config.toml
attn_scale = 0.177
parallel_block = true
schedule = "wsd"
Each number is 128 + 24 x the weight over its row's rms, rounded and kept within 0 to 255. Layers, rows and columns count from 0. The size above them is the row's rms in percent of the matrix's.

# layer 5 MLP down, 128x512, rms 0.242, rows 0-104, columns 128-191
size [ 97 101 103  97  95  99 101  99  94 109 107  98 104 102  97  98 100 101 107  99 112  96 103 103  99 102 104 106 109 101 105 103  96 101  97  99 104 101  99  99 100 109  96  96 103 101 117  98 101  97 101 103 100  95 102 100  99  95 101 104 103  97  96 107  98  98 102 100  95  99 104  99  93 101  97 100  97  99  99  95 102 104  96 103 100  97  91 101  87 104  97 101 100  96  98  99 106 100 123 100 100 103  93  95  94]
[[105 107 144 109  46 101 107 120 140 107 113 139 138  91  95 140 144 144 129 125 150 129 141 161 131 159  89 146 133 137 135 127 156  96 140 126 138 130 144 161 164 174 147 133 143 126 172 140  94 128 134 133 139 155 105 108 160 131 149  99 128 179 158  97]
 [146  94  78  79 121 111 151 180  98 136 174 113 140 170 126 127 156 103 145 108 106  85 134 140 116 116 112 162 142 148 136 131 182 102 134  81 144 134 132 130 134 113 112 161 172  92 136 162 107 122 131 117 134 115 110 103 113 149 117 119 107 160 124 139]
 [112 131 136  83  77  95 117 127 171 121 115  82 149 120 102 127  98 134 154 159  91 150 124 141 136 130 144  98 129 148 145 122 102 176 133 135 109 130 136 106 106 135 157 130 129 156 124 141 155 178 181 155 165 106 147  98 153 125 102 110 128 176 150 133]
 [ 85 157 134 148 135 113 149 147 148 131 130 127 121 132 103 122  65 122 165 116 129 191 137 142 146 118 109 142  96 113 158 108 132 153 104 158 145 139 152 170 112 142 124 119 129 131 123 104  83 129 132 137 135 129 151 109 159 110 132 135 144 146 109 131]
 [123 121 141 121 162  82 142 144 140 137 120 154 103 157 127 141 159 148  99 132 106 114  96 134 104 123 139 126 122 143 118 134 135 139 121 117 186 140 123 136 107 126 119 141  95 109 100 124 101 105 150 153  79 113 186 126 117 138 166  80 125  75 133 124]
 [129  78  80 124 117  73 135 112 129 137 150  80 119 126 102 160 106 132 135 123 114 117 129 109  95 116 103 114 153 138 134 119  53 111 153  85 111 139 114 183 174 135 113 129 159 115  82 111  84  99 116 137 169 132 136  93 135 117 154 112 119 134 171 110]
 [109 164 125  67 127 154 136 139  65 161  92 115 125 156 117 115 158 115 115 117 108 129 116 142  90 123 117 154 145 130 141 131 176 112 150  77 128 119 132 151 175 153 121 174 145 102  85 141 100 114 131 134 107 132  77  89 162 136 144 104 131 134 146 146]
 [176 118 140 142 113 142  98 141 150 133 149 121 102  78 158 118 122 155 115 135  91 132 141 152 122 158 150 123 142 100  79 140 132 172 131 172 106 118 100 130 108 114 139 123  95 118 127 124 167 124 123 144 145  99 156 123 106  98 112 188 151 132 132 127]
 [154 122 153 145 129 123 121  71 109 118 127  92 114 116 161  57 127 119 113 141 121 136 115 152 128  84 150 124 150 144 152 171 124 112 119 139 133 138 136 114 116 100 158 157 142  95 129 109 116 167 122 124 108 123 154 139 109 108  99 169 142 131 132 109]
 [141 111 111 141 120 152 144 120 129 163 167 159 100 114 103 138 102 137 125 160 114 157 119 142 130 127 155 153 158 166 127 103 102 123  98 137 153 156 152 106 116 110 147 112 147 148 126 106 137 156 128 140 136 123 154 203 129 131  87 142 134 115 110 145]
 [197 106 100 133 139  99 122 132 137 135  94 104 162 146 137 107 100 150 148 126 104  91 131  68  83 118 117 107 124 137  80 126 133 160 122 116 137 117 134  77 153 125  88 158 123 114 125 132 101  94 125 139 160 105 112 102 164 149 142 120 121 145 135 111]
 [115  91 125 154 106 185 108 155 118  81 130 120 131 119 171 104 150 103 123 125 165 134 156 129 160 121 152 128 106 136 168 187 123 129 129 130 148 169 137 142 135 166 148 116 167 154 139  95  93 103 143 144 102 135 158  83 130 133 137 143 136 160 124 121]
 [107 101 123 144 107 131 113 137 147  65 126 116 156 145  99 104 136 120 176 155 131 171 139 156 161 140 115 150 172 134 177 162  98  89 102 100 138 176 139 129 121  90 132 119 137 145 159 142 144 135 154 148 135 124 105 153 100 137 101 138 121 147  94 139]
 [102 155 146 128 103 131  88 100 122 138 116  95 107 105 136  98 148 110 110 105 117 139 133 129 151 144 135 152 147 146 145 160  99 128 133 100 112 107 134 102 140 127 172 126  88  99 144 163 169 169 116 123 135  93 132 120 123 104 155 131 123 110 104 119]
 [136 172 111 110 140 129 127 152 153 106 103 146 174 126 158  87 106 132 117 150 142 124 135 118 100 167 100 120 112 161 161 123 124 145 138 145 139 117  93 162 147 102 122 146  98 161 142  82 117 132  97  74 125 126  92 122 145 115 158 132 118 155 155 124]
 [123 162 129 126 126  62 108 101 168 140 169 164 127 165 102 136 128 124 133 124 109 109 137 113 143 154  86 134 163 167 148 201 120 145  91 141  92 153 130 128 134  99 165 156 128 111 174  98  87 146 104 113 126 131 129 111 135 128 118 102 163 126 133 135]
 [139 128 123 125  54 142  76 158 129 126  86 115 173 148 120 172 125 155 151 113 133 139 122 143 141 134 131 130 142 145 104 109 155 108 112 170 152 167 119 139 137 140 155  92  93 123 130 159 135 139 159 141 128 140 131 127 138  74 134 116  97 107 124 173]
 [124 142 122 148 113 158 157 145  99 125 143 114 116 144  93 101 111 138 129 138 125 131 124 109 116 149 110 112 121 116 134 119 149  54 118 148 118 135 135 117 134 153 156  78 112  90 106 149 114 152 169 130 124 116 127 116 112 144 111 132 110  87 161 150]
 [120 117 121 126 163 117 124 117 124  92 169 155 160 136 120 122 138 132 119 104  97 122 158 142 101 142 154 135 118 131 139 121 130 171 104 142  89 119 147 166 118 102  97 130 132 173 139 133  83 145 119 141 145 152 122 161 149 119 135  82  93 106 126  90]
 [ 94 117 120 178 120 129 138 138 141 123 137 117 116 136 134  89 107  96  99 104 125 110 134 141 107 135 141  94 136 133  96 113 151 113 122  97 160 129 141 104  65  99 127  96 120 104 128 135 127  68 139 117  92  89 131 111 113 135 124 145 119 108  95 103]
 [152 117 159 152 152 128 114 126 133 124 121 182 121 110 165  96  73 101 142 143 118 151 147 112 158 118 146 114 175 123 130 159 111 148 129 106 138 106 135 115 115 131 100 117 129 134 185 110 124 102 112 155  97 125 129 147 129 148 105 147 147 153 109  82]
 [131 118 123 147 170 139 147  85 118 152 146 140 130 137 112 151 130 158 119 109 156 151 121 120  81 111 103  95 127 155 155 144 116 148 143  83 102 164 101 149 138 117 126  97 160 112 118 117 117 116  75 129 147  86 143 163 137 107  86 162  56 159  90 114]
 [115 170 148 124  87 152 146 133 139 127 115 140 150 118 145 111 103 133 145 107 147 137 158 131 148 158 132 110 118 103 132 143 120 143  86 131 177 159 128 111 129 140 143 132 153 166 167  76 139 124 117 144 137 139 119 153 147 180 134 144  86 127 172 130]
 [142 125 159 106 125 146 108 129 123 152 113  92 137 126 122 148 150 136 142 146 114  98  94 151 113 178 104 138 100 112 156  85  92 149 146 111 117 149 159 121 106 115 143 145 155 137 125 167 102 135 180 147 160 154 112 121 116 190 137 119 128 131 127 107]
 [147 125 151 153 131  77 178 130 114 124 116 155 123 103 158 142 128  86 140 111 154 113  86 131 131 118 112  98 150 149  98 131 130 129 134 111 159 110 109 135 130  97 138 156 140 159 141 141 191 104 129 143 136 130 143 125 126 157 160 152  95 138 157 112]
 [142 123 121  85 168  90 148 127 107 114 115 132  53 104 131 173 111 134 169 127 134 142 110 119 137  91 112 149 135 155 128 114 117 199 150 119 132 100 140 136 185  92 162 140 163 142 124 112 123 104 114 124 138 125 123 177 124 171 185 111 115 150 113 101]
 [108 143 121 160 164 101 135 145 108  98 123 177 115 159 117  86 158 130 174 152 101 122 132 144 118 123 158 117 124 186 121 109 132 125 119 153 113 119  92 102 109 116  97 137 142 130 124 121 149 132 108 132 143 121 120 114 153 110 101  95 151 131  85 107]
 [131 172 129 118 102 117 139 158 149 165 148 119 128 140 132 122 120  79 128 116 140 143 139 130 110 138 119 158 135 118 143 108 131 145 135  95 126 132 166 127 144 141 140 135 151 154  96 165 112 138 111 110 134 134 145  99  92 170 157  67 109 113 117  99]
 [125 132  89 126 112 145  98 117 101 125 134 120 103 129 149 118 149 145 112 117 140 132 151 118 138 132 145 130  98 138  85 117 144  96 155 157 117 153 121 131 138 158 121 127 135 128 106 165 184 131 118  95  94 129 116 109 134 148 146 117 116 145 158 154]
 [138 113 138  97 136 111 127 101 125 124 142 106 124 143 152 113 151 106 121 115 116 102 130 119 131 109 159  90 171 152 145 159 113 108 108 196 146 109  87 134  96 100  96 123 124  93 138  92 151 145 108  84 145 156 145 157 101 122 142 110 119  81  88 129]
 [143 135  84 145 154  92 147 125 142 134 100 111 113 153 125 137  71 111 146 103 145  82 140  99 139 136 161 143 148 164 119 133 132 181 107 113 141 170 116 131 114 148 136 149 112 154 151 100 136 121 113  90  55  76 154 115 118 149 130 145 173 132 108  64]
 [151 149 108 142  92 120 107 104  90  95 167 151 149 118 122 109 118 113 154  88 116 136 163 116 129 115 144 112 152 153 147  96 110 123 139 148 203 112 150 155 153 145 119 128 157  93 187  83 118  97 157 124 147 147 114 139 138 156 116 114 117 166 105 134]
 [100  98 146 162 127 140  95  94 106 145 153 140 169 143 121 102 126 124 153 122 161  93 165 129 126 156 118 143 114 126  96 133 146 138 111 107 102 148 141 135 120 144 134 109 115 124 105 118 100  67 168 112 163 104 150 153 141 147 134 196 130 144  98 156]
 [134 161 137 150 115 101 109 123 130 125 115 171 184 109 158 106 103 133 152 136 125 119 122 160  76 148 182 103 135 119 162 121 108 116 138 124  85 169 139 134 168 148 124 122 135 155 137 125 119 115 142 143 129 120 176 131 117  54 135 140 123 107 150 125]
 [156 117 111 143 111  96 107  97 133 110 128 121 102 100 131 144 107 114 130  96 160  94 134 120 102 131  97  92 104 158  99 125 158 111 144 183 110 140 124 121 133 129 125 133 117  99 156 100 115 149 143 162 114  91 119  93 129 156  95 128 127 131 141 116]
 [136 112 122 146  94  62 137  71 168 110 140  98 167 127 115 132 164 150 135 112 144 170 116 111 117 148 123 144 136 133  72  68  85 128  89  98 182 130 133 116 170 153 119 103  99 136 170 143 131 153 148 116 137 133 129 148 152 142  99 131 137 123 135 115]
 [133 147 117 146 109 107 165 167 123 135 128 135 111 108 134 150 154  88 137 145 128 109 149 128 191 151 144 119  97 114 116 140 151 120 110 168 116 149 121 138 144 159 143  89 104 120 166 119  80  93 105 172 115 141 101 114 137 113 112 160 150 154 129 161]
 [154 132 123 108 111 164 138 120 114 158 111 116 127 128 135 148 136 122  92 124 107  94 159 104 104 141 128 147 165 157 154 130 121 141 147 154 150 138 124 109 164 122 108 144  95 149 116 132  96 108 112 115 133 126 150 124 139 123 137 160 143 144 146 173]
 [ 92 111 130 113 157 173 109 145 165  90 147  88 167 161 112 138  86 144 156 158 104 141 158 139 131 110 110 156 119  86  91  99 134 132 105 135 123 134 121 109  89 120 127 122 113  93 114 151  96 165 133 127 123 121 144 144 115 144 133 172 141 137 125 157]
 [123 108 164 133 171  90 196 113 129 124 157 175 135 135 139  91 130 177 105 156 138 134 130 101 107 180  94 147 142 112 166 141  99 130  89 134 118  99 136 134 126  91 139 127 122 132  96 132 158 141 101 154  94  96 117 140 135 157  94 132 135 122 128 144]
 [147 171 109 133  90 160 121 120 110 156  87 175 122 142 117 131  98 137 147 142 130 136 134 153 143 131 141 117 170 102 102 142  72 108 124 139 142 139 104  92 114 120  99 148 106 103 151  88 157 165 119  74 147 155  98 138 100 124 112 105 130 174 149  68]
 [114 161 132 105 155  69 155 119 132 137 170 133 110 113 145 124 112 115 156 119 105 115 131 158 135 187 162  78 154 163 142 108 120 156  95 155 105 138 141 132 186 128 169 150 146 106 154  97 131 138 152 170 101 123 112 139 114 184 145 123 127 124 146 122]
 [114 117 135 143  87 141 110 108 131  92 104 153 136 150 102 137 161 113 140 131 119 131 111 106 110 129 135 132 135 138 140 139 119 114 138 120 107 151 165 121 126 114 109 161 118 135 146 156 125 152 161 101 143 138 117 171  97 169 144 118 158 146 128 128]
 [158 127 120  91 114 153 177 128 135 123 117 148  72  94 138 148 106  67 132 129 146 140 114 104 104 128  74  85 151 108 133 124 108 106 146 139 158  91 112 133 102 130 104 149  87 119  94 122 131 143 154 108 149 151 137 132 112 120 101 142 167  99 137  82]
 [123 123 142 143  96 113  89 152 152 106  85 140 151 126  81 190 163  89 135 102 125 134 162 143 110  97  94 129 128 120 155 129 105 146 112 121 129  95 113 152  61 138 100 138 130 161 137 134 107 163 132 111 137 126 125 128 141 156 115  72 122 139 116 123]
 [131 157 100 125  97 137 139 113 142 147  82  74 115 130 163 168 138  95 163 140 110 122 136 147  98 116 130 147 109 112 101 115 208 116 121 163  85  81 112 146 103 146 165 123 106 113 133 143 144 167 142 119 167  95 113  92 155 135 149 100 112 135 128  85]
 [ 98 151  99  97 146 108 166 155 118 111 112 118 159 125 116 166 135 158 138 106  89 154 158 122 124  86 131 160 126  99 151 129 130 137 128 138  96 148 116 119 155 163 102 158 124 121 115 142 125  68 119  90 129 154 135  87 132 130 169  87 109 140  80 125]
 [148 145 144 120 176 108 138 121 169 120 167  83 115 147 127 130 126 102  86 150  90 136 149 167 126 143 143 115 134 109 136  91 165 121 107 129 109  99 107 104  82 149 120 108 128 135 133 135 115 143 152 112 110 135  90 114 130  90  97 148 105 144 138 110]
 [132 101 106  99 143 106 119  79 133 131  85 137 135 107 134 135 154 155 144 118 113 101 149 115 116 121 125 125 115 128  66  54 141 120 115 147 163  94 122 111 104 102  93 114 162 122 121 123 156 136 161 116  95 142 146  99  92 120 148 101 151 141 105 130]
 [100 124 164 132 141 102 127 118  96 144 136 134 158 148 136 124 179  84 115 136  76 106 124 116 115 156 164 169  92 139 109 162 131 156  93 142  93 111 131 119 147 116 126 102 108 140 164 189  97 116 117 182 122 124 100 141 152 107 107 154 125 137 121 107]
 [154 136 184 114 111  97 146 167 106 102 159 118  96 138 122 119 151 136  91 128 104 102 128 151  73 139 170 141 153 170 162 107 123 137  71 127 149 159 119 163 142 126 127 113 129 152  96 120 114 128 177 142  67 150 148 172 125 139 164 135 168 127 169  92]
 [ 95 101 111 117  80 163  99 122 106 142 158 166 121 143 121 134 137 141 102 142 117 153 120 142 121 147 137 117 142 151 111 124 145 125 104  80  67 150 123 135 110 120 107 133 123 135  97 148 121 141 120 103 201 172 130 135 113 110 104 144 120 104 120 116]
 [161 114 110 123 162 155  92 169 133 147  76  96 142 127 121 172 142 110 151 135  95 132 145 136 120 126  91  92 109 135 108 133 153 126 166 122 166 147  94 137 103 115 143 156 106 161 150 136 131 158 138 120 121 143 154  57 119 116 101 122 144 115 149  94]
 [142 128 120 124 149 101 136 136 146  95 147 126 116  97 121 123 120 115 111 139 158 107 119 117 117 164  93 161 140  99 136 109 131 104 139 108 120 123 171 156 118 119 135 143 175 127 132 165 148  96 111 139 132 142 163 141  93 154 171 152 105 116 158  89]
 [102 131 117 106 132 133 161 120 161 115 119 114 130 124 153  92 128 170 140 135  99 137 122 134 156 106 145  98 119 163 127 133 124  87 166 113 106 119  81 101 131 142 122  93 142  95 119 161 128 181  93 123 104 119 126  97 111  98 144 145 152 125 133 132]
 [145 127 103 134 114 116  94 154 179 126  86 147 141  84 156 108 156  68 118 119 114 121 128 142 134 104 147  79 167 162 143 149 199 126 128 113 173 153 133 137  92 138 114 131 131  85 156 133 140 120 112 180 114 107 117 144 133 159 147 155 127 101 156 134]
 [132 119 133 102 124 183 150 123 143 125 143  96 162 137 127 150 111  66  99 110 138 125 144 150 137 116 133 105 125 127 112 138 107 145 153 102 147 166 131 127 181 144  97 152 150 153 127 165 119 105 163 124  64  97 103 141 115  88 166 130  97  84 140 112]
 [114 107 141 145 116 143 122 188 156 118 108  88  93 119 142 110  93 104 134 156 129 184 137 105 153  88 116 156 149 136 133 147 128 128 135 164 132 185  94 116  97 143 168 138 123 139 145 171  96 136 125 113 104 130 158 110 138 156 144 126 131 133 109 107]
 [166 120  85 156 151  96 163 147 129 132 128 152 148 124 109 113 157 114 137 201 132 140 139 122 139 138 196 121 118 116 142 139 119  89 130 141 140 134 143 126 116 160 102 123 157 199 147 151 151 143 171 136 117 126 103 135 126 139 109 132 161 133 109 121]
 [140 130 171 107 111 150 126  92 139 131  95 134 128 138 151 119 124 143 120 139 150 138 132 132 111 162 103 130 146 154 138 102 120 108 147 177 139 148  95 118 158 126 155 139 124 157 109 107 127 132 110 171 112  82 119 149 129  84 128 135 128  76 153  86]
 [100 146  98 128 140 114 156 164 115 143 111 123 136 149 141 163 136 120 121 116 124 156 119 125  92 140 132  86 144 133 118 101 131 152 147  97 140  90 138 135  95 135 117 119 103 128  96 132 153 183  22 128  86 155 130 121 150 115 110 100 112 180 114 162]
 [100 139 166 149 113  89 131 115 134 151 144 166 118 120 125  56 111 109 114  86 133 122  94 103 110 131 102 146 126  97 115 114 150  90 169 134 148  97 118 138 124 147 143 137 159 144 149 146 160 117 146  98 124  91 155 129 133 119 147 137 125  81  87 126]
 [116 139 115 170 134  99 142 142 119 126 164 102 167 141 128 141 142 108 134 138  91 143 126 115 101 169 135 171 105 137 134 122 127 127 115 136 104 130 149 174 110  86 174  96 125 106 164 105 140 137 170 160 129 122 147 119 130 151 109 122 125 135 153 134]
 [143 163 188 131 137 140 108 110 151 161 161 127 142 155 134 153 143 143 158 124 113  84 143  90 139 119 139 121 132 120  69 137 142 124 114 119 110 117 115 119 126 117 137 112 160 173 111 192 172 117 133 129 118 138 139 130 155 117  91 175 137 106 164 113]
 [164 137 146 161  84 109 137 114 140 128 167 162 123 118 132 104 133  98 145 129 135 125 153 102 105 146 167 115 120 121 138 157 123 136 122 142 123 117 121 108 154 141 115 111 126 113 160 127 128  65  88 180  93  85 135  67  98 133 133 156 114 132 167 113]
 [154  98  98 117 168 165  75 105 126 140 137 122 128 114 142 139 127 133 151 121 112 150 127 116 108 146 143 126 148  96 161 173 126 106 120 113 100 174 145 150  64 122 124 145 159 140  93 132 105 152 152  88 124 143 140 150 152 113 143 111 139 143  80 139]
 [108 130 165 161 151 171 121 128 128 108  82 127 160 123 116 169 176 126 120 164 117 120 150 111 126  97 104 111 142 141 102 154 183 122 120 150 123 122 157  94  99 140 127 110 134 101 107 130 130 140  84  80 102 132 142 153 120 144 110 108 119 171 163 140]
 [120  99 130 151 147 177 134 136 120 143 122 121 109 145 127 110 122 129 101 152 135  98 110 114 112 187  91 121 149 113 124 165 109 108 122 156 100  91 119 155 166 115 116 132  78 113 105 133 121 138 184 101 118  91 130 136 128 107 138 139 135 104 123 136]
 [137 118 131  34 110  72 107  98 145 138  75 140 124 193 112 145 156 115 119 151 167 103 110 162 158 117 155 156 125 126 142 175 117  83 135 124 109 114  97 164 116 140 130 155 165 156 121 176 157 155 124 108 109 123  93  97 132 144 123 155 130 111 131 144]
 [109 123 118 108 123  88 126 109 104 162 106 167 136 122 164 145  90 138 174 106 136 131 111 129 127 133  93  74  98 119 164 121 107 123 161 115 139 103 110 121 144  94 129 116 122 114 153 103 123 124  84 163 114 122 151  99 159 140  95 124 125 135 113 127]
 [152 184 154 130 123 142 121 123  90 141  95 123 108  87 121 112 145 159 152 122 135 162 118 108 114 115 124 122 106 125 127 147 135  67 155 170  85 173 101 115 112 102 146 114 140 154 161 134 112 153 145 109 118 128 119 139  88 126 135 142 203  93 129 118]
 [134 121 124 175 118 143 124 141  99  92 129 174 157 157 136 103  83 145 122 154 133 152 175 145  83 129 117 122 120 158 136 114 105 139 119 176 127  94 114 118  57 153  87  98 144 151 145 192 101 146 148 135 141 157 171 148 144 135 100 165 147 121 111 118]
 [121 104 138 111 144 114 125 170 106 147 169 105 166 187 130  92 128 113 130 149 136  84 151 114 102 189 121 179 108 133 109  86 120 118 123 152 115 168 115 188 127 130 132 122 131 148 122 123  96 132 126 186 121 119 128 141 106 145 144 104 121 154 102 136]
 [157 139  96 134 128 159  97 154  95 133 133 121 128 113 120 129 164 141  70 135 130 131 131 109 137  89 102 137 118  95 146 124 127 152 113 128 103 114 149 119 140 159 140 117 138 120 127 135 133 133 138 117 136 158 111 119 119 116 148 130 126 124 141 151]
 [139 103 109 112 106 127 151 110 107 111 143 109 123 152 119 213  74 133 102 103 120 172 118 110 109 118 117 103 123 111 136 144 117 113 116 154  85 118 105 126 139 140 144  93 122 140 110  90 116 124 109 109  79 117  97  87 153 143 103 143 161 126 143 118]
 [167 143 119 129 101 105 100  94 170 148 138  90 120 104 138  82 127 144  98 140  58 159 151 101 109 127 109 118 130 163 116  91 168 103 129 135 146 114 130 159  88 134 115 115 114 134 108 138 127 178  85 135 154 130 129 152 138 151 105 149 136 124 138  98]
 [152 187 117 113  92 153 161 113  88 120 158 121 140 103 163  97 169 118 118 135 132 143 133 156 143 162 134 119 149 171 178 122 169 110 129 187 164 167 107 105  96 110 139 143 118 111 111 147 128  96 114 146 155 108 148 117 101 154 152 128 121 108 100 146]
 [125 137 137 166 113 154 163 104 122 126 121  70 117 125 127 105 107 121 106 108 118 112 118 177  96  92 132 138 127 147  94 115 135 153  95 131 144 157 154 141 115 152 127 110 118  89 122 148 124 173 118 112 128 140 152 152 108 143 138 100 102 132 127 148]
 [152 151 142 158 153 133 187 121  98 137 127 127 106 100 125 179 133 137 127 118 115 108  97 100 128 110 125 104  96 102 122 123 131 125 120 115 142 144 138 169 119 142 139  94 126 143 100  99 152 131 133 105  98 104 157 119  99 112 173 132 133 130 127  85]
 [128 106 144 118 134  97 122 147 175 132  82 147 111 164 119  83 121 145 160 132 155 154 133 147 122 129 148 124  98 179 157 121 161 102 152  81 163 143 112 135 111 128 132 136 169 105 142 175 115  86 155 104 155 127 116 154 121 136 149 127 159 141  86 115]
 [120 103 125 114 141 130 124 129 138 126 138 104 138  96 126 122 115 144 164 197 104 160 129 109 127 147 114 111 117 110 132  84 127 155  91 136 136 142 125 111 165 146 122 109 121 140 142 115 116 114 120 100  56 106 126 150 122 118 119 148 132 148 116 112]
 [122 124 136 103 125 139 154 130 175 155  81 120 150 150 144 123 113 102 121 163  95 135 124 109 120 134 141 174 119 108  86  90 116 122 128  94 127 139 150 109 151 143 122  85 117 101 108 119 130 180 151 139  76 170 105 134 126 127 145  91 104 138 121 171]
 [ 80 126 146 120 121 152 126 147 108 113 117 133 160 151 140 128 152 128 101 109 139 127 152 126 105 158 170 127 100 132 154 158 129 123 175 136 144 160 157 123 108 143 167 162 169 124 148 111 104 120 163 117 145 144 167 169 147 134 145  83  84 165 125 149]
 [104 106 147 124 134 155  43 103 143 157 144 152 135 112 110 139 109 120 189 160 104 145 130 143 193 113 168 138 174 155 170 139 111 100 115 144  92 118 121 128 127 162  98 119 121  93 139 102 155 115 163 121 182  80 112 106 110 153 135 123 109 173  99 181]
 [144 148 142 157 166 144 105 118 124 127  96 130 142 178 114 142 129 118 139 116 171 105  99 155 124 146 118 182  93 134 132 113 109 121 130 182 144  88 118 126 155 135  54 147 131 155 124 175 162 167 173 133 151 131 126 142 136 150  94 120 142 131 131 166]
 [136 138 104 137 157  99 140 149 129 139 156 149 160  97 121 143 115 116 102 112 125 119 132 143  88 135 153 130 124  66 147 121 145 143 107 155 112 180 131 131 157 122 129  85 126 152 103 150  93 111 145 112 117 143 145 102 137 110 130 104 100 142 102 151]
 [133 114 131 107 131  95 121 127 144 121  64 124 138 133 149 128 103 133 147 144 151 178 149 113 112 166 127 135 136 144 114 150 193 129 106 167 111 121 112 139 112 149 136 138 139 101  47 152  97 165  98 135 115 121 125  96 164 109 168 105 138 143 138 150]
 [136 114 123 125 158 164 148 131 130  90  98 136 116 128 158 191  84 155 100 139 142 117 137 120 156 134 130 137 110 144 134 110 121  85 157  95 113 123 110 131 147 145 146 122  88 159 118 145 149 106 170 129 144  63 121 105 126 127  99 122  92 166 136 156]
 [143 113 134 108 136 161 173  98 160 122 158 121 155 162 151 101 185 106  97 118 138 156 115 127 124  90 132 122  97 122 142 152 135 102  80 139 165 130 115 111 148 154 151 104 118 150 139 138 142 138  94 146 124 127 133 125 143 128 145 146 115 111 105  78]
 [109 113  76 136 165 156 119 153 145 101 128 144 156 143 180 105 159 171 124 179 120 126 125 169 106 118 126 106 113 138 120  86  95 125  79  77 139 148 145 139 137 128 138 114 145 134 161 136 104 126  96 136 134 118 110 134 162 115 123 161 153 141 124 121]
 [156 149 121 140 130 125 169  89 146 103 118 173 147 135 131 150 114 111 136 109 116 112 131  97 125 136  99 108 103 113 114 126 101 140 121 143 138 172 100  91 113 112 162 127 150 157 102 111 143 134 143 155  88 159 125 170 130  68 163 178  98 152  86 132]
 [138 111 136 101 129 127 127 140 114 131  98 142 120 128 153 132 128 125 105 108 132 138 154 126 115  92 145  83 138 126 104 165 143 147 147 124 174 126 100 115 104 153 151 147 127 153 107  81 124 125 102 111 118 102 150 133 125 102 147 129 153  72 147 140]
 [106 148 108 150 110 148 131 130 115 134 129 152 158 149 144 117  80 152 120 135 169 149 164 108 157 128  91 139 134 112  87  77 111 147 110 108 150 160 145 110 148 175 129 165 135  80 106 101 103 105  87 148 106 104 144 133 156 111 139 140 147 180  94  97]
 [130 128 113 127 115 149 138  97 131 146 140 129 153 134 107 144 125 102 151 122 123  74 120 126  99 120 160 102 113 167 135 155 162 121 148  91 127 191 132 142 174 139 126 146 135 121 124  54 140 131 197 158 158 129 103  96 124 114 142 145 119  98 130 114]
 [108 119 110 165  96  74 195 122 110  98  97 148 143 145 150  89  97 119 118  81 125 150 134 173 125 136 123 116 108 106 126 122 162 143 110 123 124 143 123 152 105 122  98 130 115  98 122 119  83 135 174 171 124 134 155 125 127 134 136 141 134 109 125 158]
 [143 146 113 126 118 103 145 119 124 141 108 131 118 131  85 148 125 127 117 138 122 152 168 118 124  91 118  93  94 166 119 117 105 113 124 111 138 122 109 151 123 110 131 102 125 126 174 133 160 106 100 106  98 175 108 143 131  90 110 128 113 188 134 113]
 [122 143  98 103  94 114 125  82 123 164 113 140  90 160 143 122 139 113 142 108 112 135 143 140  87 137 151 147 135 121 129 159 144 135 138 137 140 117 118  97 191 141 109 120  96 123 140 127  70 148 156 139 151  98 136 174  80 160  98 152 135 119 130 108]
 [105 106  97 141  99  93 152 120 119  95 130 128 137 113 160 140 145 173 113 119 146 144 123 148 143  67 154 155 147 129 123  88 150 113 144 120 146  83 104 144 104 117  98 137 145 129 128 159 127 169  81 100 144 170 137 137 117 136 107  86 122 153  95 108]
 [120 149 156 116 162 189 115 164 117 160 133 111  78 131 120 134 144 147 139 136  78 131  99 131  98 117 160 141 113  91 101 121 129 108 142 166 135 156 104  56 173 133 156 105 135 139 113 180 140 137 128  83 139 123 143  74 120  57 139 122 118 135 136 126]
 [114 104 122 122 146 151 108  97 130 147 122 125 153 124 113 126 100  98 178 108 138  96 144 128 129 131 106  98 158 115 115 161 104 168  76 141 157 144 123 105  81 115 121 132 130 101  85 105 184 136 122 153 125 106 153  66 124 174 131 138 155 116 119 141]
 [152 117 123 158 121 126 142  95 121 145 176 141 141 156 130 168 161 146 144  99 133 133 157 104 102 101  92 116 117 156 140 123 125 157 146 102 102 152 118 104 149 179 144 147 131 118 106 134 114 127 123 126  96 147 116 129 133 139 156 161 143 127 127 118]
 [157 109 109 144  94 147 151 144 123  96 164  86 172 143 127 145 111 125 108 145 103  95 148 133 122 105 168 138 132 158 120  86 129 152  78 105 138  88 153 139  86 162 123 146 137 123 170 153 206 121 152 134  95 154 121 176 126 114 123 146 116 126 128 152]
 [ 93 126 105 113 102 160 115 112  97 136 159 158 120 154 123 106  74  90 174  99 125 135  78  84 148  98 123 161 126 131  92 119 133  82 157 105  95 156 137 140 101 145 136 117 150  93 131 180 156 127 165 120 136 141 118 106 158 161 121 119  99 133 165 160]
 [112 124  92 125 112 143 103 164 164 110 112 119  75 138 117 153 140 136 122  92 133 104 124 109 123 121 145 111 119 146 129  96  98 145 123 119 122 128 117  94 119  98 115 163 172 115 116 157 130 102 138 172 104 160 115 113 137 144 129 117 129  96  89 139]
 [151  99 145 153 108  66 118 152 164 114 129 133  82  78 185 152 102 157 125 169 102 179 129 159 140 114 104 124 134 124  83 107 156 113 146 132 146 135 139 135  95 100 125  90 148 128 113 162 123 138  87 131 158 150 129 118 148 121  97 103 154 101 143  63]]